Each number is 128 + 24 x the weight over its row's rms, rounded and kept within 0 to 255. Layers, rows and columns count from 0. The size above them is the row's rms in percent of the matrix's.

# layer 5 MLP up, 640x160, rms 0.101, rows 327-346, columns 80-159
size [ 99  99 109  93 117  98  86 105 105 106 108  87  87  95 102  99  98 107  89 102]
[[113 125 122  93 103 112  97 113 171 162 118 127 110 165 112 140 117 143 159  86 132 120  87  93 128 149 150  98 132 120 141 146 129 129 104 139 128 155 156 118 115 175 157 111 135 105  95 132  93 165 113 114 153  94 137 116 151 114  98 135 141 135 144 116 124 111 102 140 113 105 186 100 182 167 127  65 164 118  94 105]
 [168 135 131 145 142 148 139 137  96 138 147 130 164 136 159 109 127 143 112 106 116  95 107 106 134 156 132 143 129 169 124  80 124 145 101 149 112 153 155  76 129 134 110  98 163  83 118 101  98 129  82 130 107 110 140  95 124 165 114 128 112 129 115 153 114 112 114 121 173 130  96 145 123 148 106  81 145 120 147 150]
 [132 138 151 131 164 129 139 113 132  76 135 136 140 106 121 133 138 144 120 138 109 124  93 116 130  93  98 100 157 139 144 112 128 136 161 163 114 135  86 108 111 165 126 118 121 140 123  77 130 206 175 132  98 138 144 158 137 113 136 121 127 119 146  90 146 136  84  94 136  94 116 141 125 173 140 147 111 158 147 111]
 [117 122 112 138 105  81 111 105 112 150 135 113 157 157 156  96 126 120  97 156 176  99 131 146 109  86 139 164 166 141 152 171  93 144 137 133  91 142 118 142  95 111 140 131 105 136 131  96 161 122 137 127 130 105  83 142 124 153 127 118 124 129 114 136 115 107 153  98 129 130 185 124 158 140 159 125  98 110 139 179]
 [158 153 159 117  96 108 174 109 108 118 154 166 134 141 155 127 135 121 141 152 142 136  92 116 141  86 131 129 126 122 124  95  97 147 135 154 159 145 118 163 123 107 107 111 102 143  87 107 120 143 130 115 116 144 145 144 166 164 116 119 144 160 120 107  91 109 151 105 111 173 145 143 144 133 146  97 105 116  91 142]
 [113 134 121 151 156 109 146 143  81 133 107 162 141 105 126 136 115  90 112  99 159 140 133 103 122 125 125 140 158 143 111 140 133 166 102 141 112 128 129 162  95 107  94 192 124 119 142 154 111 102 121 134 113 116 149 113 126 110  97 115 119 165 109 110 140 135 146 124 163 180 140 124 150  86 103 124 125 119 122 124]
 [130  93 111 130 119 151 172 128 123 145 133 115 105 127 119 119 106 103 105 129 151 117 140  71 140 127 168  84 177 114  97  72 114 108 133 154 159 126 159 170 112 114 167 144 105  91 101 135 129  97 130 122 150 120 138  98 125 120 142 141 144 172  93 117 164 110 123 100 127 163 173 110  72 122 139 119 100 131 142 136]
 [150 148 169 165 135 121 131 125 164 171 147 123  98  95  81 133  98 132 127 140 126 131 107 142  98 116 182 145 127  94 139 142 109 133 140 171 137 134 103  87 146 113 118  93 187 134 127 137 138  80  97 115 136 136 119 140 120 138 137  95 142 144 122 119 117 147  97  78 131 132 144 148 148  83 119 111 127 111 144 132]
 [112  92 157 116 115 147 116 170 143 113 133 153  96 123  54 154 104 130 140 120  89 141 109  97 106 125 119 106 119  96 108 107 132 190 115 127  94 117 120  77 135 137 163  90 130  81 133 123 163 141  96 141 120 147 119 150 114 132 134 150 140 113  96  97 107 165 137 137  88 161 125 138 122  99 146 126 136 112 122 136]
 [131 154 137 139 121 113 179 126 150 107 127 123 142 106 121 141 122 118 106 100 162 133 122  97 136 125 153 126 136 110 119 114 117 122 170 115  95  98 163 107  97 101 123 105 111 119 115 139 131 107 113 111 147 134 116 110  99 140 165 110 107  71 162 119 136 108 100 148 111 147 126 144 155 156  95 145 160 163 111 159]
 [113 129 112 116 171 133 151 128 124 131 121 103 104 122 138 146 137 105 145 123 136 148  69 167 122 122 108  82 136 132 146 124 154 138 138 146 126 121 118 162  97 123 113 142 132 101 110  90 126 149 154 139 135 191 148 148 127 151 139 104 146 126 148 134 147 129 100 196  98 135 109  95 168 136 122 157  94 144 146 162]
 [123 132 143  81 149 122 105 134 164 157 128 133 106 107 122 121 151  98 113 146 107 149 104 113  98 126 119  84 120 113  72 144 123 173 137 139 124 138 126 137 162 125 194 136 109 115 146 106 162 100 153  92 105 124 109  74 104  94 119 162 137 148 148 158  96  98 122 110 168 114 144 120 119 161 132 126 127  76 117 147]
 [135 137  96 121 156 123 102 123 113 131 159 145 118 129 129 109 129 137  78 165 121 126 127 122 130 118  63 146 135  95 147 124 138 128 126 134 144 128 154 112 132 123 156 105 147  90 114 132 115 108  79 145 152 157 137 117  75 140 140 153 131 129 156  98 136 134 133 143 158 122  80 148  79 104  82 110 136 177 117  73]
 [130 112  99 136 124 143 136 125 159 127 124 114 155 108 164 136 118 133 126 137 159 136 151 149  68 107 185 167 130 151 141 120  98 142 175 191 136 120 121 127 105 105 116 165 129 164 155 135 154 185 151 103 108 153 116 104 142 147 138 153 158 159 108 148 131 153 105  81 134 118 139 168  91 101  91 164 114  78 161 156]
 [182 113 108 130 116 139 149 153 157  86 138 175 120  93 110  64 119 106 105 125 122 139 107 121 125  97 116 162 136 142 104 130 163 142 163 105 171 160 143  81 165 146 113 136 134 118 150  61 119 134 137 164 151 136 134  86 112  88 155 119 166 187 120 107 113 146 136 150 153 139 155 121 120 128 125 141 123 150 128 128]
 [122 118 124 109 111  67 113 119 114 144 129 121 149 130 130  81 164 120 116 124 142 135 136 167 120 109 111 138 138 163 134 108 149 108 131  99  87 146  91 149 105  86 143 108 148  98 153  89 104 113  73 104 123 122 154 141 153 147 112 118 111  89 136  93 178 179 119  89 156 143 103 117 151 101 115  91 138 112 149 155]
 [106 153  61 108 135 106 102 156 123 129 144 156  81 138 126 175 162  97 129  84 145 125 134 115 108 142 100  98 148  68 133 108 139  95 115 124 113 140  98 153 147  92  95 106 112 132 117 117  98 152  82 102 123 132 144 103 144 155 141 136 126 130 149 110 112  79 102 110 103 165 142 131 103 133 110 155 146 105 112 157]
 [148  81 142 131 158 154 161 116 114 105  98 147 142  93  74 113 141 123 164 122 157  93 116  72 117 195 120 105 135 130 113 149 165 116 141 135 160 120 176 131 114  93 119 137 153 146  81 125 131 137 120 165 110 124 104 125 118 147 126 162 108 150 150 109  98 144  93 116 116 133 106 119 153 165 174 149 113 118 101 110]
 [157 102  98  96 128 163 144 126 106 138  98 128 151  93 107 142 147 161  86 134 139 115 138 133 115 141 142 133 118 132 123 160  97 136 110 168 121 149 108 156 128 109 139 180 173  98 100 130  92 123 124  93 161 105 147 155 120 126 186 145 154 115 101 135 148 140 166 131 183 138 134 136 123 138 119  86 108 140 116  97]
 [124  85 186 162 136 139 130 140 145 150 150 109 113 101 152 113 100 128 143 174 176 106 159 140 132 142 143  91 117 129 119  77 126  87 104 122  88 108  90 108 175 132 123 119 117 161  97 126 116 148 155 102 122  95 141 171 116 120 121 116 168  71 131 124 110 124 134 124 117 164 109 111 125 154 119 119 109 173 126 115]]
# layer 5 MLP down (transposed), 640x160, rms 0.0912, rows 327-346, columns 80-159
size [ 98  99 106  85 117 102  92  92 101  91 108  86  91  90  93 109  99 105  93 106]
[[118 126 128 112 118 103  85 165 107 152 130 102 128 155 151 157 107 165 139 132 167  95 123 113 155 136 143 137 104 133  58  88 137 174 108 141 134 122 118 121 151 129 169 107 137 103 105 155 167 144 121 126 122 170 143 137 133 132 122 112 130 153 131 117  84  87 120 146 150 103 157 101 156 162 108 116 138 147  86 149]
 [124  96 159  98 135  99 137 151 119 110 141 136 124 182 157 152  84 165 143 153 129 139 105 111 126 106 159  89 165 117 117 134 129  97 137 114 155 120  92 141 154 118 169 194 136 172 146 123 133 129 127 108 158 164 135 117  96 138 156 116 108 149 115 142 167  93  86 110 128 120 107 161 108 119 168 168 119 146 131 158]
 [105 167 122 125 122 115 121  90 107 134 123 135 110 105 146  94 101 126 105 125 149 147 129 166 134  95 143  89 141  86 139 142 154 137 128 121 147  82 167  93 126 173 157 159 139 150 106 116 127 135 100 125 104 100 133 128 116 167 181 147  95 103 159 158 148 139 114 126 139 105 159 130 121 119 104 121 146 181 112 116]
 [129 149  90 129 112 152 161 129 146  87 112 139  37 113 117 118 142 158 124 104 104 133 145 119 149 137 101 135 101 118 120  90 107 125 108 124 120 108 155 142 167 135 102 108 134 131 165 137 105 147 143 113 163 130 126 165 115  97 120 114 116 152 158 110 122 112  89 128 108 125 109 142 100 140 114 111 136 143 139 101]
 [146 152 128 120 119  51 127 133  88 119 122 129 139 156 110 112 131 151 141  92 158 108 144  78 118 116 127  93 116 156 103 173 116 179 161  85 105 137 135 117  47 139 125 121 120 125 124 148  87 195 140 129 121 155 107 124 118 131 117 160 105 128 140 161 104 164 139 128  91 129 164 151 189 115 145 135 154 144 143 134]
 [155 113 124  87 110 146 130 136 127 132 139  84 111 134 123 108 110  94 142 102 136 153 118 115 104 110 135  98  79 118 161  89  76  93  88 142 155 159 119 138 174 180 146 129 119 167 133 123 159  86 118 170 161 119 106  86  81 147 144  97 107  83 177 129  90  71 128  97 113 135 124 116  86 120 158 108 143 143 122 119]
 [131 130 127 117 134 135 157 128 147  79 103 136 159 129 132 141 124  84  89  71  90 116 175 144 128 115 159 158 103 112 196 117 131 122 105 117 111 152 155 114 144 126 111 107 166 177 177 143 133 103  85 161 172 140 139 156 149  93 109  95 111 115 151 147 127 142 102  93  94 180 108 122 130 120 130 157 143  78 137 142]
 [180 124  96 120 112  99 122 115 108  82 133 134 149 124 187 103 112 151 147 134 101 132 132 186 156 136 107 122 160 116 145 141 143 149 111 108 147 157 154 144 101 131 146 106  89 117 152 141 117 134 131 113  91 178 138 156 177 108  91 148 140 131 159 118 128  80 162 166 118 170  79 127 130 161 136 116 133 131 119 138]
 [111 129  97 109 139 116 135 113 146 128 117 130 144  91 137 143 178 129 138 153 123 143 141 132 134 186 131 110 109 129 140 183 130 107 114 156 117 154 119 178  95 134 119 113 139 142 153 116 125 117 119 180 142 144 106 129 116 171 139 107 160 133 109 100 141 116  82 124 134 167 147 129 111 140 147  89 162 111 137 126]
 [ 99  99 101 154 127 111 141 125 104 204 121 148 149 142  81 114 139 133  84  88 113 133 142 102 150 154 131 125 113 143 120 151 117 149  93 120 141 166 125 161 148 141 145 150 128 144 114 135  88 130 137 108 129  87 128 138 122 103  84 153 113 161  87 171  89 136 117 123 146 125 118 150 152  59 155 118  71 123 161 118]
 [109 131 118 141 143  95 111 108 141 100 121 122 130 175 171 146 137 139 130 144  95 118 165 140 154  80 137 128 111 131  62 124 146 144 120 159 134 111 157 126 117 122  98 140 128 142 111 138 138 124 105 111 119  76 102 139 174  63 151 181  91 147 125 102 123 160 173  93 113 179 128 150  87 120 125 135 107 136 114 116]
 [135 185 144 110 110 117 176 134 117  97 113  94 112 174 107 125 115 162 137  99  85 128 126 147 125  64 141 131  96 129 159 137 129 105 158  88 140 148 104 130 134 132 104 117 118 136 132 153 126  80 131 135 106 148 148 133 169 138 123 114 109 148 125 145 127 115 106 112  96 155 137 119 162  85 183 151 171 147 122 125]
 [139 156  95  95 111 140 125 105 134 135  91 155  90 141 123 121 110 141 140 127 105  93 155 155 139 134 138 134 143 118 130 116 143 136 155 142 172 171 122 127 166 124 128 112  82 124 139 157 146 128 112 142  94 151 124 122 108 112 160  85 130 107 185  91 104 122 118 131 106 123  97 147  99 171 146 125 123  91 105 106]
 [ 94 197 135 103 152 129 156 129 116 121 115 128 104  97 129  90 128 134 167 112  85 125 125 128  94 126  76 167 128 128 158 110 126 163  97 105 176 101 134 121 140 156 173 130 141 133 139  97 143 135 140 142 142 115 179 139 112 104  89  67  96  89 161 100  91 125 129 134 144 144 114 157 133 113  80 151 148 143 136 147]
 [127 134 151 128 112 143 130 132 111 199 111 159 106 107 115 135 104 122 133  92  97 107 153 120 101 117 109 134 173 109 132 145 159 117 141 115 114 102 118 142 145 128  96 158 142 172 129 127 129  99 129 153 149 153 168 137 153 105 116 154  94 117 118 129  96  97 109 118 131 147 104 156 112 138 145 127 131 149 187 129]
 [126 131  84 139 116 110 116  96  96 115 112 165 126 177 115 138  93 106 131 111 134  98 106 118 114 143 110 126 149 137 134 149 115 117 163 103 130 107 161 117 104  68 136 157  92 149 135  92 167 199 125 148 143 126 106 152 174 103 123  91 124 168 125 122 127 101 124 131 115 135 127 114 135 146 119 173 101 122 121  82]
 [129  99 116 118 104  82 164 106 111 131 124 135 139 158 134 144 102 121 137 131  75 135 145 133 160 102 135 131  89 149 146 129 104 180 125 135 134 150 148  70 122 124 128 127 119 135 118 148 124  94 164 119 105 119 133 125 150 156 106 135 103 117  96 148 134 130 131 144 148 116 139  55 127 120 121 128 146 164 130  92]
 [112 114 161 145 139 183 117 130 134 148  97 105 131 155 127 107 133 112 117 100 188 129 106 132 130 129 146 125 143 103 142 136 129 126 171 131 110 114 118 137 148 164  95 106 136 112 166 130 128 111 170 131 117 129 119 126 103 145 111 108 122  70 116 182 166 143 133  83 162 136 124 143 146 107 133 151 116 177 124 107]
 [ 94 179  90 114 128 113 147 118 142 143 128 121 113 123 109 136  96  95 153 147 129 124 111 162  64 104 147 129  92 108 142 101 145 128 156 101 128 106 104 120 128 115 109 101 139 122 132 142 124 112 146 132 128 140 152 151 132 126 140  73 104 131 134 131 116  57  97 114 124 130 102 117  71 111 112  86 129 110 139  86]
 [101 114  53 166 149 165 148 170 138 151 126 110 122 107 145 103 108  96  99 190 138 135 187 123 178 127 113 110 144 154  89  94 102 115 138 106 116  82 101 132 133  97 137 134 179 145 133 121 115 139 177 120 130 121 136 166 100  86 131 103 142 110 143 158  89 124 115 106 101 136 120 101 149 119 146 133 124  90 136  86]]